python train.py --n_layer=12 --d_model=160 --n_head=2 --n_kv_head=2 --head_dim=64 --d_mlp=320 --vocab_size=4096 --activation="geglu" --norm="rmsnorm" --norm_place="pre" --norm_eps=1e-06 --positions="rope" --rope_base=38500.0 --rope_fraction=1.0 --qk_norm=true --attn_scale=0.208 --bias="none" --tie_embeddings=false --parallel_block=false --extras=["local attention windows", "a norm on each head", "value embeddings", "a smear gate", "learned residual scales", "capped logits"] --init="uniform" --init_std_qkv=0.0386 --init_std_o=0.0 --init_std_up=0.0386 --init_std_down=0.0 --optimizer="muon_variant" --lr=0.0158 --lr_mult_o=3.0 --beta1=0.9 --lr_head=0.00605 --warmup_steps=0 --schedule="wsd" --decay_fraction=0.944 --decay_shape="linear" --final_lr_fraction=0.0 --batch_tokens=[16384, 32768] --seq_len=512 --doc_mask=true --train_tokens=208300000 --steps=8512 --dataset="wikipedia_en"
Each number is 128 + 24 x the weight over its row's rms, rounded and kept within 0 to 255. Layers, rows and columns count from 0. Numbers have three digits each. The size before them is the row's rms in percent of the matrix's.

# down: layer 9 MLP down (transposed), 320x160, rms 0.179, rows 195-223, columns 0-159
# gate: layer 9 MLP gate, 320x160, rms 0.253, rows 196-223, columns 0-159
# up: layer 9 MLP up, 320x160, rms 0.279, rows 196-223, columns 0-159
down195 094:089094117135131141129108141096104089174141149141141122102153142141094103148097160117116148136116143094113089167126109160155115107122136116144170143158145146162119121102138100119095117121100072147169116134135136099174132101146097122128097147117150145076138154131115151130155143118126133120159163116132131115143125108102154092126187099103098157105060127153153131123153151134168152103121185091117143101161094129130119155139146172157103147124138126129167137110104121151164126135155146
gate196 095:127123115153106195123139132129127106118088134113071153174144152138123110123123154114156108144163117145133121147112116145110115114097148146123165173177113101120112112132119131126132165144149090144074131120134092109108108130098106131113151088154079131169154108116160140134113113121164151103117102105127149139149107119114112134122155160121125133178146133121093090117121135108113123118169127131117104169084136115075144126121142151129180151062128094164154152163089123123141107116163153
up196 089:110153140140116119118088142113123162156088096119180139155190156109108133142098109116108127163111143105104128112110108105139153124124143100098102158150176125116129073149143165137111140151128112152151070110113110142154080165119124129087128161114118143126153128135126169125126126171106122130131131105138117119153119134128128109158123143101103103138117156075121086143123166104134147141117145144100092139116172148093136124093085114152093162126072166147133140142105092152115125158125091
down196 093:097167126115103128122098061101133138145078151119108137132116188173096096121149114120127132140136150132124115146084099131126141133096062097134145109144143126118139091128119103143131160127123096107118083122119138123151128145148101104118158148141109161166128091113121153132119095135131123124127102135184160060144155122102141147150148131108137134183134143147093148144138138100113085155152187120146164140136119120093132128140134171136123084136110157141143119137119130156106136123151181
gate197 091:126137133131127120086111177151148090150147132145133131141107145079135152132142163149152121151151137108110113129136180121144107158134122156177123120145168131129116137119157143112139111158152105174095087145145085220117194145108125130094122130140143125140138131152078118154116107121165148144183115133142166161123122121146136154096150114122137103101088115098157143096102115121102100118110147104116102126139097147120103094147158137129121142095117152118096136112124076135140145118113164
up197 091:096162117139124151132164084153119164149154136117126089071113146131117126118135118111122133150170095151128103135110152089092136113100113165103121131123108083110136128112131222120146165148128127145154108101077168101125110126114163092126074130106105163170111057180114113136166136098133131128144102141116123124173115153105151146131134136173113106122137130122105114137106116138114145111110109111127138123157129149131128132118114134095095161097167143118152094097113120134130120129125147
down197 093:137158128131124116126137164166136131122095120110156151113086148113120118120133117147128160141142113151114103108149140130113120138115139137113114128117147062109098095082159137141133069129125143155120155163124076148144154115124116131091147110119101126056133133162115139102137109106139121107125104120171160117095108129182095120085136144141122109135086191102136137154109106086130115081141177084126170123077116117142152121120147110143144114130144126096108144090119124091155091099144138
gate198 090:114099105137139159144143095137154120081110105139179155133139152101140115124154104095121115114171140120140129115148108109122103167145123106110131124137128055133117076096139125163099139125139113101110102102135160106084149131122133123131105155150136137144127154127107137137112097174138128130126126154115118106160192167114135145156089138117167127100156157096135091138118121144087105164081144080182135115122129126095121108129144139140123154141123160064120118104134135141089169177130130
up198 092:121114176129123123140119122172153155133102109116144060109144145097104106170172127144133111104141145153119118108130120123113091098124131150123104158127102147125120158139134113067122181156151185155119124133130128127108136097142125186146192160110144110139151089122138100100124153133087176126130140144110092099154087111114093164103129116138118137121141177114096117108120140130102108165124138134103149113130146120130112154132116086122149105089131104154102122127121126168116110065132121
down198 088:134088154109135101104112155129148109122161091101123172135124132145128134078115120155110104132062121131115125129106115100142142143106098098078131125086176118162138131168150114186081132155153104080137155151131121132123135123157135119083106082085112110067116151148122118109126124150109122138136136118162102151120142127123146154123104151123064154120124136160089119113145181155137133114135124174143120170155148130139116098144152141104133135133127146080145121118117125128140111113176109
gate199 103:113101123082134106154115129114121141142092139125107150109155144091126128117108155150109135087104155096133099148097101162110133132112092085127102134154135121078104133123085138196128130123136141150132138096108102099118087094153108118066150138134084091129095103154133107125171151137077132125120122092159127171124092121131089103133074172104125147121138102096117129113091111148154108115099121143143100144137103152135092109128127124096127152145112155139127119131108104064122114128153140
up199 102:140120101111117111111126147131175175127118113117127130137136097146090150141130139177140141124102143075180109104142130119142143099116157107108109135137126090101103119164120136167155099101116129088077148045154161082154091101150112112142121122135099137128152101078089127118141130132135120091144122146150116165117136150115110166139110138089136132108141141140142112127141091152156166140107113150117120097128107098167092112078130119106101145141146116132164141152118101080125148152156115
down199 099:107131139112154119128106137130153151126131174125125118110128119094156119163140134150127133166119148126127109140115142126155086149149159118147092134081136064140153083160157096093175114111134127126096114146127119093123114112118127121195136121150138089118139149120098118121168121118107079103153095131122171174116128088139155089107109146091110129157170159134079102132115092130146134126048160159130141123124135134149136161130075134107110134126116081157152128139109117118120127136121100
gate200 097:122165150130132095143162187138167155124176116133145127104108091118131150100113157127109106090133138110145131070083116131158136131116152086106104129133081161139084131144120098143118105132147147137106111148141088118149194122121130102102123130104151121080180150141092110157129121153093115136128127099112120100109120113132154105132121093132142103148113146121120136130184103138138114103131110129084129102093126142190102105119143119145152105160128150099092123085130112135110102110110170
up200 098:078093115139074090123110174095173118125139117170121133137159113178128107129092182183140120104151121122187164128117113169137145110123145115089143171109120100129115116159128147142122109091118096144142131128098133094130117170094109093125167128136142145087134147113107136163121121159162082149154134149121112120133112134115116107106156146100129167133137149124095134143160093165110103141157120146096119135106112165126107113179141145148144147122123099149108138161127116134131131089115152
down200 105:155082159138107098146168125121152179128142144171090129087096131149157130166104151144127143118118161116113118087160127119160160120136177146117133138148113116131127127143158119140129112089126116101144159135103100126139120175148118135113133127153140144103125128169122162117093116100161087109134154101128145136145163184111110181127151119186100107156112094132146121111146160094118109133087117116111125108164168130143166180136101129138166117113178117114114138096120150131151104139163130
gate201 115:146131118116144163157182145138132142135099135141142108121150158113127124119135133095105131167127132117138073117094153132122161158089126155130125108130180132093112130144098132106087116173117128138084136106147136144134152128115163148135140115140118127137158122129131148096112133138162124149152087131121189109089149137122160125168173137135087099136089087118140119125122168135145152148100113148088108106115108149108150092120097155135063107157113106102105097140190110105120158119181149
up201 107:129117138179108194159161136141137121120103128108128120084138094104125116127120160126094121155147135130119114107086160114151142170105096155130175144112161090105109144138124141092092146101140133113136118072145171125132110080130155121141137150105107121139154145153127160106111135115122128138145126130156125137102177125100136099121147099092110087129143091137144104124098145115145151109132091070124099091091120140107148086102082148160044127168129121123118134139123127123116125142125130
down201 106:093140149120090178126142119125133191162139176131144127110150122160170142132162090114107143134109142165116098117092123143123157124130159144137120147151142105117128129094078130145156117146138077061130145099061160127141121104132152128143109113104076126102154125121144139135111100131117156106128088139160153143098132130100073118147094146159091103136109126139152104142154141108112160159156134132125126142121132116098147139120100135145110104148126115109073104098146133081133154154151138
gate202 088:096137124119094155105155141151122180147152106136111140147122110086140174129121128138123114137166101119098105122146111126154086116152164107142177131112130120137145173092145128099092183121102147170112126097093128143132121114123162123139095115144121118154155147129097108145137106131138114104079085122139120106129126159100147134165162108181140127097110124127151103135148173129136125102117112082111102127056130173149095101156103114159122156140089133171091142103148106128109127136121117
up202 097:126114190113135139136094124144110132189088128127100121092154109141131142079091190116138122125131117121171146129104132124146098101139118163125121142139103123099101089129093158146136122167117099082125107092126142106114109130108147147073149142152118134153092126133115133131124137119131149123149154139166120148137120072137132181140164082125130104129112118127164095145119099103143102132165146115107132140151104106121159135151180156098159148115102104152162101123129151112167148137139075
down202 096:138183108102132138157081145105136122095115135128120145133119112107139113102127158140166109122141168154149103107150140147111111143110167160110142103065106092097082172138179128099139154124149124132116124139156144125148076147149130124118120111103177138156120138102148132122162092127153144109109130127126118089096114170129121196133136105141142121175108134124146178097162132109140098103130170111110146131105117169118146140130151125167119154132130168155122144114151098077140121152160143
gate203 102:127148102168133139141094120112143178133165132145131097137123145123096104126153125162117124126183140126142164078137109157142134137139134106099135140155132132102125157118178147132162119087117130153128146156100066150111129071108145099128140130122127132127155159136147140107160119159101142170099148129128058128143153165130148148121151126121155150128148127141140173124149123159115114134122157088103123079130136124096129092149154157136133138097111180110110140150146077117112106091151072
up203 100:171114141176093129119131123126139141057135143081151165159085128126128141136128147167106150096106117129111102122135125140112080058095107163132101160122062176110091120113116122140093105150140122119130131145115138107102095141126121181116136110125077146114080124112070150098115097110131119115122118135136115138122140149110126097140136144134107152150132132119142132170087110135129093116105118139147180167125132135129110124099150116130160106157153144139122151133096154117134173140122149
down203 103:146136119167110070125164140093145109064133146094166121170120134138120137169143157148127119172130130143130101111130119145140112169133131147129118124155126203130107119127076124101171131153122140144124089096119146097138111154134099139132128159126113194150109145080123100168135102107119080111099129129133146117084148122113100127128172119157110101145135160091151119133163135127096134130127158154160155130114122128122157114115110105101108095145079161140138130111119151121119108129124177
gate204 103:200138123136118156109122130116117123151140122112136151184152114119099143103123128111109167120114135122126103118112089124163109102142125107137113143128137113136137187131095096113099114115089148095136116086109102152137125080128103126123120124153131078112127132114129109128158107142098159120121106136065111092159132104111108105123187123121142146108109139116161057144144121143150153128101116151092084130138114162156073116091109171146154106104071143114135150113127110133140091130158143
up204 104:170122136138121140093125114128115087143135090147127157142178117123112110107093158143097142133125156122117113118127097157169119108140143126150101115149118082168154137129144122112120102092138135092133181119185127146129137113119087132134174118185104109087131129103104099134145158150127147118153094131104096136139144112076117111144180128126145138125106165148163092161134113133149131082103133121107072155084130163130073111124134168125134136086129116126150144157116097168144117131148125
down204 097:168173136126144153090153119131120094148142161128127138113142128127142100129116124128100087093135125159124063139126102092136123104090118103158078115103138116130075127138113143108151126126125121111118152081069131141115134124143121133121134118139120153110106086132117157130129126126123153155178101141073136128079097102115186111093117122132122128126115173174127115137131120155111175141115147145081141125096130145158153158150137155106107100107156127138168137104097130090129066150131098
gate205 098:111094140143132169113134156157153159122118154093115147175131108117099135137102147147143110149121170148172098100080148105103185155146155140131154108101142158064156143104141128113150106164132162122123104141105162126128101143090126114113126152124123145146121142099154188124140133120138084100177126117128136147112132140137105109169173115120134141121147139152101156136141157105123112100129122137097116158130149086077120128185115113174131101125113166086117105118109107118150156145139116
up205 101:123155128124132129146107133077115114079131203101123122126157147156152125145138152088152115165168141116115110163139151086155147128103132137113111107154142142102118155142140108068116147135090093116119108132137107108148142137141133096162105164094144133086113151090143145097142114101148146150109088108175092102133142106103142114144098166143144133150100132099156155116145129118094088163128127105146116134140144135117097105105123135107124083169107096125142133096166151154083149161128154
down205 104:146142093118110120119096122134092133141158123138120134196123132133105174140112097155146122140114108094127093101132102127096117127158134107123149119124064125122111121111156140126152115094091155156173172127132121126124149136096106125100119138137141184125129145118093137110109146106150127162167139105119106133178152099144084100129125146150123118185118134117149120131110157122154152130124150113163127178159065157151127119117090126163173129114166113116095091136143093094148091109161130
gate206 088:134118086135142136152111197158133101098099158077137147138093115124134113175130078107133126086132151124114143128091095140159162155195093098155156106131159144141168113134153135115082121113126135124128109156117109121163173132124160162132125127163165156089102157132092122143112143141135171114142104124158136095111126105121180141101177111109129123119160164105106144106150153143125121100115109128091150152120140114091124109105140117129093133141136136121135131154155132127138141178113116
up206 098:143144131106160157101114124118144171145124155156125157142144128111147104100113137098137128149152139103137156115117101108120094130148118182115165169139140168136163094085100121133145082133143146127076091157143157145115107158182103139155130109119134126162179164148142119110117119114144104165128103116131120136142116123092120085099144138113133132148124170111201167103122125132127117137134100142115125084135181138132140167086183142081137133110156112122101143123141134119153144116107163
down206 092:098087126107109092138105111130109139136086117139113154152116129117125158106086125122137078087119135129126120154107121108160127131151150142139162119111120181122161153091126109178098119161127144153118148095123143145141128192099116147102128102144145150126124175099182146078125115114113092067123105155142123106128162126124148143127130072098190132112166114084095099122131083139125116122084126139109099106126142133091144128141127153129098125107149141122146121088128133119100144157122112
gate207 088:143151149075119117091154122149121093155131140141129118127149118080170102110130138135147157161132111103136116118104058088150167115125150113128184130104148107122172150112171139096114143143138144125152139070114139102107089143123139152103108131106116159128170142121109124126107097131142132116132157117115117153097153159138120106120147169161101104170088125114119136130136168144088096136126132122119087109117124136124093127131074141153115100168126161136120088126175139100096090151126096
up207 091:112133112113124136128091167133139101083124173129156106160162103120138105138151127107126196151122158142154128120134144112122168108095137142114128040118136091114098115113114142059113114150091119135153105129126110154116134102128147074140148130123135120142165131194124131083122114117108094123138158181100100126145149118091137138110106123156118147087130126140169128102113131100144143098146107146127160105143088119143096115157118141142102107144119141094119104127101127107170106149142129
down207 095:132149141079143107114158137136140086153105119151132121207140144123153097111122156139145139127121141150121103114160117115142137134153102128117121080123107201136126141137122145112120120161150129096152099077099152132111076139129186164148120109097111187154122082125142130115113097131106128124159160136088137116156142145127124147099124120105133092139134107143135136138152154121122124177113134148164107077143117099107167123113147149143143114136132141123144105140149125080053150107123136
gate208 105:125124113124115165170120135107121125140067119165146119163117104112091129123108118101136149104070137096144174143144096105141095120159132134159141171139156159128110113147134140109160111123136130171122086110149137162118110169134146120093087108140106137099131157135167131128092125099153098146128096168131110093128131167100138152091119161143124170154144129118085117129117125120110151132173155143093114121101106121155128106162104164115130115107158146118129164135106177109186111118150165
up208 105:138099158137167126148141125102146134132081155140132139145090159165070118126119139139138143096100105119141169164154103172122180147117154117090178128098163120127146082139134132136154120105127134107151099077121132138128105143112109136127098120182171142103106118125138148127095097164148102115120109124120138122124144160130118141123139208162126164149128131115093083133081124155141125119146144151144102163100161154150116131179136104169134135140153132156111144099105141139143118117123106
down208 101:058155170106153126136116162095131167123144140121093123141123137133182130119108104137162157118137098143137124146111102150093131111139116167112129145136120153128110139129147136161132143150087133125137100177160123170104130124148111136149108111097132140122111107154148143102092146127166183111103131118097121120136149153057110155123112133120128138097141062155115149130141194104132068153142153113157151143129157138149152173147111126096146108154138134126159095117139126135171135141146149
gate209 101:149113170143118115099142137077135143173105138102134086082109127120117176091132143142110142138127126085173117150094104115121166108125102115156162098130119128120154177116109152115117066133131102125138132112142094108116128125105129140176155111104118128142130105080121122120110117114123080125128131095116164142119100121162108044099159120115121151134137115082154101138125140108182115132112113126131116159079116153124132108104147108134155146100161133085098124120126177140106137117145147
up209 104:134124145170131105142116136138112120105128113141145124080151152082103105112151104101097146108066119121129127104140128132139169121145099115136104136100132174103118177051153127110125126115148110147084095110143171120110160119133114066108116103140107114121120098134103117150129152134122156139108136118115142129121150142139161135147100159114155156134110109142187154110122130133119173146124112081137136115143081157141110139132115130125162107137063138139158113172145208139129139122127133
down209 101:122101146112086140097125099141152136159148125080155113130147152131128152153143161077094154122114127119124108123126179148129138136124099117124099136148121090103158135099136125140224145134116142166119121135144135113130107139109127163157095109117176130128141146146131119177121111138108127135105148182115126117130128132112097158100129160162105125134114116136108110133122139146109130116141126125140185167074124134139200129120129098103162122149146122167146131090133089163159080148150161
gate210 096:142150146129157136108125104130177143086113143122100114121146140121167142098151123133165122109116142124126123146158127115138186176126110132123093102135146144120108112136117127105111151130131095138107128148126117077145109156137140124168105136108122141061173123157097074133129142163149136149115101147119126132135131088171120196138107144128116110080132116159130157163132126129133117133152141132136162113153129132107089148118138064080087196127116120126118097114145118147103096085083117
up210 096:143109085121128115133126143148132128139122147096109143139167124099166082125156166117082139147134135082052131150119186139141113194142111114136094096153153136152124112167166137128142130136119128173142067146099135120089155092064127171138112127131165144122123151129127122122119142127131130155097126124092158132133116124123102137151097133137139134103113139110118133159158166126151115136106135137114101132103079128081081137125091171106106150110142111114163144153128128136156124138130159
down210 099:118080127123147127126124138157140099141129111106062114125167113170111111098131159135180104100128137138142125158116151118137097128163132160134103139134108044131121113140148185104167163167154121145172117119148110105121107168125133134132103143097171147134103146104135096142129166119130113156135176174107120157137093106138127153187121139102116138128126095113161131151109164093104106103098121102131150092089096144111151128121152112090137133138122109136093120132158109138125139130137134
gate211 101:177111099099139098099159167135129123123112100115105144173117122164124157104115115089138141150131117127119119099160138149156125135076111092147135164152086144121144142121157114079130128103122114114127097139141101121117088086124106092148087146117102099118128143137138110128142121137124124146141076118116152172086126111126109151134078135148167146107138106101104126142132169139099103053123106115113116158108137151154148082084090115129134149135154166146150119107103169119160151106145104
up211 105:160119156103101113126128146138137158130117123131136086147145125100119136128103129133148112156146121144137148089131118143121103155101116117089157163149138136160139120092162136097124129132129133113108120105077110128162089050104120086136167136118104102110128131099129145136102123161147170135143112175145162162107125127134134134189079138145134142090118143071104139150175129135105141060122126142108119137109141099094149129115132157072130141131146123105130125078151149095117097114138081
down211 100:142108103142144152094123103086083109125115078110130107097135122151155115176147138143124088101154128105109116139164153163172111124107110163106160182114113113130120163110124152120120126165140093117150147187099156140176125112153036124077113107109150136153121117162090138140120143128084112115134160093121122171124128125169129131115135068124147128154103126142113150152157137122158131111148117136154117142106137124139107097113133132110142126133150148136140090137152122097106122115108115
gate212 105:112139134086101131167129139125141132150105089113115142128195112121161123102134122127136103157107189087137119163120155139148117124134116125119141118137150160113132136141066100124166107120197134146162138111091094130113121109121161097111095130094126155118112172102185119126097107127122106155131142113129103140127104139132140140116091140147144154131130102149137115147138136124112124160122127161120120145125096150134094128116095126169167107102145092152121121171068140186159140114077099
up212 102:142118102094141120113158105134122124128127123127134105120129144146150098165168124119099119130107138102166055132109154098156169119143097104144147088128146118085112106083141129160131071123137163177105116082133145090154141120139120119078116148139140103146132144141117121100131073175156113113119144096130154152124122116138117141089092121115079106162169136120146112110154144097123114131120103106103123109115152164151104137143115106140142113115133108107091119145098093111112100103169185
down212 105:135073108132128087144125113102133139133149131117110134099101095188182119107106160146139119134144153105097151138116107119113153116118121111156137135161181204093107145124152113136130144129147146131139122102093111101134157157108120112148145101117125120163118113112204094103133128124171149107135152132162148129152135118139129121142128121138143095134147087155127102111144141127139197110163114128153112144139156121146117080148159096133133121116064163131098120176115137158110136139143152
gate213 098:125132127125103078126142175101135121166067185108137138148131148096110147157133138131130136128137119109140092110147133083113130155079104122135171128091099143091138100148105152087145119118128164126150147117115114136107124138161098180118115189122124119112118111098116138097135129108100148072149115133145088156129142132125121129096111091114145103151089099142130130128132162174088082105133138133129128097110157117116100116112121090141121108137159162132144186129131089165115087133121113
up213 097:080084109089070153147137151124156127175170157106119154139084132130136106147135101143133165104075130127138111104139106149087119118121113137146101135139122176102152149143127091115149158132118134126151070134131123144134141147152092132160166113163125134130165154093156153109121128070159097143080140122172138154145097109114116094126151131076132152123125130116125163136124127120111133118151126086122158110163142118117085131112134159160077115115123139116122117113165135148096150128158150
down213 102:158138109120106116164117105104118097172122159111181109115078132137116128116103182135156134164138133103164157169122123161171132073122101130149156129127094150160158148145120112133111153126099159149118128180155099142135157123118159095078129109147102088120167137127117093178149112116137087171142082148165128136131126117150119146153123089157140121128114120103132141127156085112156118114149142128127125102121165120111164140155124147133090104112124125119149147150079113124085122112111141
gate214 093:121141121100142080157116153106090093170125148119152121123155102167126110114124098120152144118155122106136119138106150106096115111102095132141106070106121137086145110142110136156114127158189113143138144117126119115110099171153135122119124145161137106156105076162113114094138123115142144129136127110139102107138098103157110136129124130129121105109093146130146112088121198123121159130139068112124122077154115104153135095143116214108116150123151162126109128127162126183128122133122170
up214 099:125167115135161135117141140140141113153088144125127175147128139118088145122119125115096114156084114152097103121135106125143082217105158109145115154141158108162113133182128106146140078123120100096158102080132090159129117079126101118105127091147121126109134166113135103128102135153141125133149169123128172119117112113128176122073137141144150098122104149153117126135118177149128091114147114144114171125131140153103149173110119152123096121141084129138131121128127164141138154123104096
down214 103:107098132154111135122131145152115122160150124155164123135128113158091144142121116083116121145112056140121099123099133142118139142082087091125126136145132084156128175093114122158150169114141057109124125118126135156126128120133132135170123128155126093079118124153140121123095076120126139121144140154106088144118105127169129129141131105139138126140151123138099121115148126173153099157150114091153153140175123118087106125124136127086110140086193103149118134110106145096150060135148124
gate215 100:113094141114125108118137121125165140106131169115158174134137068109166097133110115081141118136113084149152143129125123153124146134130141168112140116103128104106080135110098104125076094077149139109162120127113125096100120125163103114113147157110149118097120151156134116128175108156139121146138140156087066135141122131126157156096114100146167126120118132133093102185114160105148137149123100138159129124111117119117184105119127149148130183097092121105118137107119163170153128102103106
up215 098:080117128144132126134163133118149137150118143102172114149134102106137144101128125106120117141161100108172136130094100111138137157128166121140162117102089134143104136118133139078135086120131128132157157134142085120099107157160102135113107127110141087122097135153122142137135142119079164149124155198178127122157137104147126161119122106113136147107100086062100111164081164096140123117134114125140149128144099145117153097116086153132140144074143159143092128099104127163105114105084133
down215 098:133117094125113110139125128109137162143094076157148109081145134144154112123146151147086109117146109127152146166138117159134104127108146104146168114113148111184120140162143125103124147149107115117125137136140122115113095146128111094133078090115144080134091110172124134099135116104123190126131148147125127152122123111118138114069064129136175106088102060103090138134117148119122158151141134106113124142146168117158118123124138135117097156116130105148109112114157149185127083164143137
gate216 090:104107148104120128123132147145099115140113107154157122118143153113130146140175145117148113166116157114146138062125087151135129129126144159159098139141156163129130131152162116123131131093134143144101165122088116140180116117092114131115172162129106140075109151091129122082091154175161139131100116128131125112158148184173121171133131173132141124107132114144111093115158084148149122120098135128146129112179117128175101100111145125080140112107125175103119127121109087143104109144129159
up216 094:159101129126121124098090115111162146132159126143134160132160107112118137140118102160131122138102140178106097123109129139116151137112104176100141132142091147088127100162166124131079122118101078102144163186061108098153180127147156157130140138108095143134126164148122118116136155099151080148106134126150120097117089146135106123092157092143121093152165101092130137178134127124112124126146089122163134108097146121089114097160130100146139161132132128140107151123094136100140111107143119
down216 095:088182097149142140111143112136103174111106117094104126179124142133165155126138133107093136096146084119114139112148096165122116165142119111098118116139126083099142075110149124165132141140159098117139125126120149132134107113109143155126138074118119128176126155145144119181086114123125126096103102134111152166109114104124127114127138131163141126148154100085112122110069140107098092104131090118146109158084130144148158144119108090091139095128110129104115169144131149116106101152150172
gate217 101:152121172148125118144110117123111112154117185148136112132116111159091136142158121119118146118169145168136092131111103092119167134155091143137125162078105145127123085136147113155124159172124173117120137111111105178101128104135165152080172147108165112115119129164160107125123097095111142136136098129159152102116172136118103053131140127109082110125127083115126134103155138101129148111150125140146125141114118091113097095158114125107171131124094141129138113125142152091097146164139109
up217 102:129106187144115129163118131143103127133120173135123129109131112149138181105163101116108146118149151144150132128081128099095143128132105167168151145089109110121161092138111100149114173189101161163101137091150130135135108098114152154135139125096147131120103153154140128117139111100074148147121121175160102084127159121146097063107095136137139126095124112088156124107160151078143117147102127125140137132107132126127113116155124120119176167135151155093137140139122148153095152119121110
down217 100:104145145104146144134150146160138148142143172149122127120104105133181109158061120133136112134130130174123116106167139179140111142119134177168124165132124133132074144142140123110158134148120183106173151130133108126095108147101113115085152134084111125121134164114156111142138150107149159120152119146131161134108127086108120102087092154144111124164105154140147138112121114105153172151156143160182144142131151088124142167148125130134148156107105159133153127182122150142159122096146111
gate218 104:150124098147137134120120118128122144134150181106139147116154141115109113104117139111156126144140140113128171140135098121134124130115132158126158157155078176125100131136150142120131128125136112103152139107077115128109097128099140128141081157117137138155111088116147077123172135108098102136145078143189105151149094137088144151133118144110125090112120062158104154163159115112101141115112155197145153146157123123137175121145113093152097110146140117113103158122097165125163149166097104
up218 104:124100145112163141136120129132132141116099120138110128103111119112105129161176145149077154108124118102116143119107154127119111092129101098058148118119167128112150129113133146125113129088102146107154144142122082135110112124132154146166166088128120112163135130124121172092082123126170169135162148136095100175125119150134107178093085098156100137151132131130163133105138080124151110139144142109136098115129171119122140179117146116105148155114135088101145154116141116066092120110167146
down218 103:110096132107144147133131095121140130126124150083139145097143147096145110072141181141161066125108132100114102157089120140065118107118111151100130146096127103145122148122120161123121128115134158176124128172152102072158105132108127163115090105135122163079137133130128122150120130153116115152138092135160123140122151113181137129097120133145095169145125126139103103123184119154169134142158137118132151124157127118102176153140123145103167126163123114136136118131185109139164137105119162
gate219 099:161142126142142145105103108081106139174097158141091101146168123089130168129137142124058157133128092146163134091082182117092132127151128140111136122084130112093121121120130137136056146103144147129120100111127149106145110163131134096117136112124156142146182106118167134118093117121140165143136095126108099129109139154148098133106135101163163103117102129119135087146115103162103146111151106108120135127131132150130152129104091162124126151175158101089145147125135130089133135157098144
up219 096:117094098138155104134153117122137139117123110143157119078161146145105105135094104119096151154150121146164123136088117147141135100129138085162123095105104137162165165123145158121157137155122133114143139154129185115130159118103137168093127108139071133124130139112100157154186168138124088146162164118169127106152151121114093143153116128106108129108121098121117097156141150139125155118095109090103120137121111180137123169140148157110154151127128167174139143142092178171140104145139125
down219 097:112127125130174074133120081120151140112094116120157138110124156149114144119149107160101159105112070131114104156133138139142141094089098128142145081143155082133111163137160175128116138143124156104098113144158133153151192140120130133157151106147127155131121115152108139139121157141113111158119099117138131138116138161086148148123079146118141127144164148172140094134121143119121158122130152157162105140082152130142149139142160160159173158131135142111111103170131152157164162128168175
gate220 106:129081133130172134144125114133149117122152121155135159144142158128133135142149136100098143142125154113151148130150150103115099122127136122137130156140063169104123185132161108171047149153123091114160127087138159103114139091104133115136156159143097108133141104157169118150133090137164140128093153159142106117134135075132164114122124121128087117110114125144195157118088101135108154132150137091126177133146121130132135117164166102144124125116164118122127151100119128120185122149136145
up220 116:122118151097149109176154117130103173105131141143131148124139149100147074127140106137144140112134105086139184169121114163100131131119179136145159101166117096096100111154146119163115120156141077164135166155151166109159143126116130096157106122143124160115127117130113120133142111150158071162167098188161118112150147144132100131117131118142107149123113108143090101141172119131123082122130166147129173137102097098137148123100150120117143165104123101132126116128119167153141100140156135
down220 111:131118118155105142098124142096158152109170159139133123119114101167120109102122099107164110113124114136085141145109103171131116116117142176131140147155168157139103115138147117139126143169112138109140184122132120134153146115093098128174104147150112132103131109152127097135142092151117108131128097129155161107121125167186128126127128116140167162127123131114129119115145158118170153134117160175137110098128133130099102056102121154073081157123124123153141125087094150150157121154070096
gate221 110:144131129144145127150128134162186117134148151128126141127119143120167150151156193129146116130080127142115099128112113132131145096126104067094141104122106136081115123127141120093118131138150133133146137085119141106122114170152125117122097133121099143128120143097132125178135100139120071156104157161130053129151048122079124124151125128147118087085118115110104117141153101133124124110105103111123141131145118122138153172093166140120107112163119158137091089148118129151123116119093174
up221 116:181104101147097102123103090164182088127161155165101103104119124088143100115136133121138125101095130112164104102138155112118102125125100150117136126151145085119113106099193098109119106183133164136109146107108123168101133172123130159095133101145154158144124130122129114154168104121120138139089166151114070142118113115128129125136133135100163132106103178128140161127157114161119126128132134118159111099137112169128175089160108117096117133128110117149123132126134151144112175138099133
down221 113:128140088145150184110097106136131142159155126144154106154119115134074112155112136135111177130119118116118080131160173142109102116111135124140148136122125122147126094134104117103148116131114125115157145180159158168121141179105122132110115121184140088158085138125091137138141144081153151124104139183134166143115126132120134157103128127120130084106068151150085151139137098158148124116138134121116155096117136118107126119126125121102098153125167142130140125153073161129136094179080139
gate222 120:164110150155144113096076175149114128127151111130090103163119094127134133160138130102129139170143124100141192070110179178120095145137088129086106115103121124118132132141118124164137129130150115142132145155124155135129108150125146134144122121133127141110200075169168113147134111146118156105087132147145101117180120103159109123115170136134111119168129122108100120118098113094119083137092129137122131081127168134122132102110097103153148103128137120121151145166128155159114115128141139
up222 087:068111095133149124134150113141151129124127170140147179069129162093111123139129135152111121079123131167113114202104128105094126117163152111156122107132126082142153094159169119134154108109114175166143098135148109109119125094114120132133103133091163156154091172110085179141113127107089124122123135113151130116109140124118141142135138128107147157128120140131116139130130141122128146152137113070111170145118115143138148154123175115132088100141134100142153110109132119077176151132116113
down222 120:139107156171131107096098180154139143151163114123105081154125088139148114140124114075116131137113111114131174062122153173124092161110096131112135118112148109125126135127098125159129117146142120099132145120085158133142124117138109111136097108166123110121190117142148085117115125171156152116122136112128123160166106076138074132137144139127093111156123164099110113119120120119102077115086117137116121097150134124114134125112103130134190109122148103145145173156133168173112129135129136
gate223 106:140143137138123158132095110127157149116075116131089105109121117113109140112138117086155112132118136113150129112154112115106113153138174133118154078108170157148082188130121104150072170103164100119168127122114126104068148093140133171105140091128128120140137126156131139113132111119127181130150167156139141115127117126113106124156096101165118168085181142157123095135139149070155165135134144128137124125112121155092169121122085110145142083124116123158119135100122143115115104127139137
up223 095:142118126123161122083136117105104093114139108154161131134158103140100090129140130157149121141147155135140162155121135153137121099136156102095123160182121130129187121138153151134117106133101153122113128167122136112155065166097094083178109146144127150133109120150088107119125142103106130135121085091097136142148113112137140119120126145127103130127089089127137149128089104162098136169086170145117108125106130115136083094132133060097157177137136119090125153121137108165128157117108110
down223 094:142163114125130109092144142097158157145147138112135122139173106159094153133158152171086090145109196138116138146119144094160126151119149155124102135106101091132132120093137127124138106133129164135111091120148111149146147181085121140175111109102108108123104089119142113169141107138166146108127120080077167150113140110119101128148129121140111148139108113106113142142130117138096147132152080104124116147147132143132092143144146159096152160142086095117122113070188123129148156138102121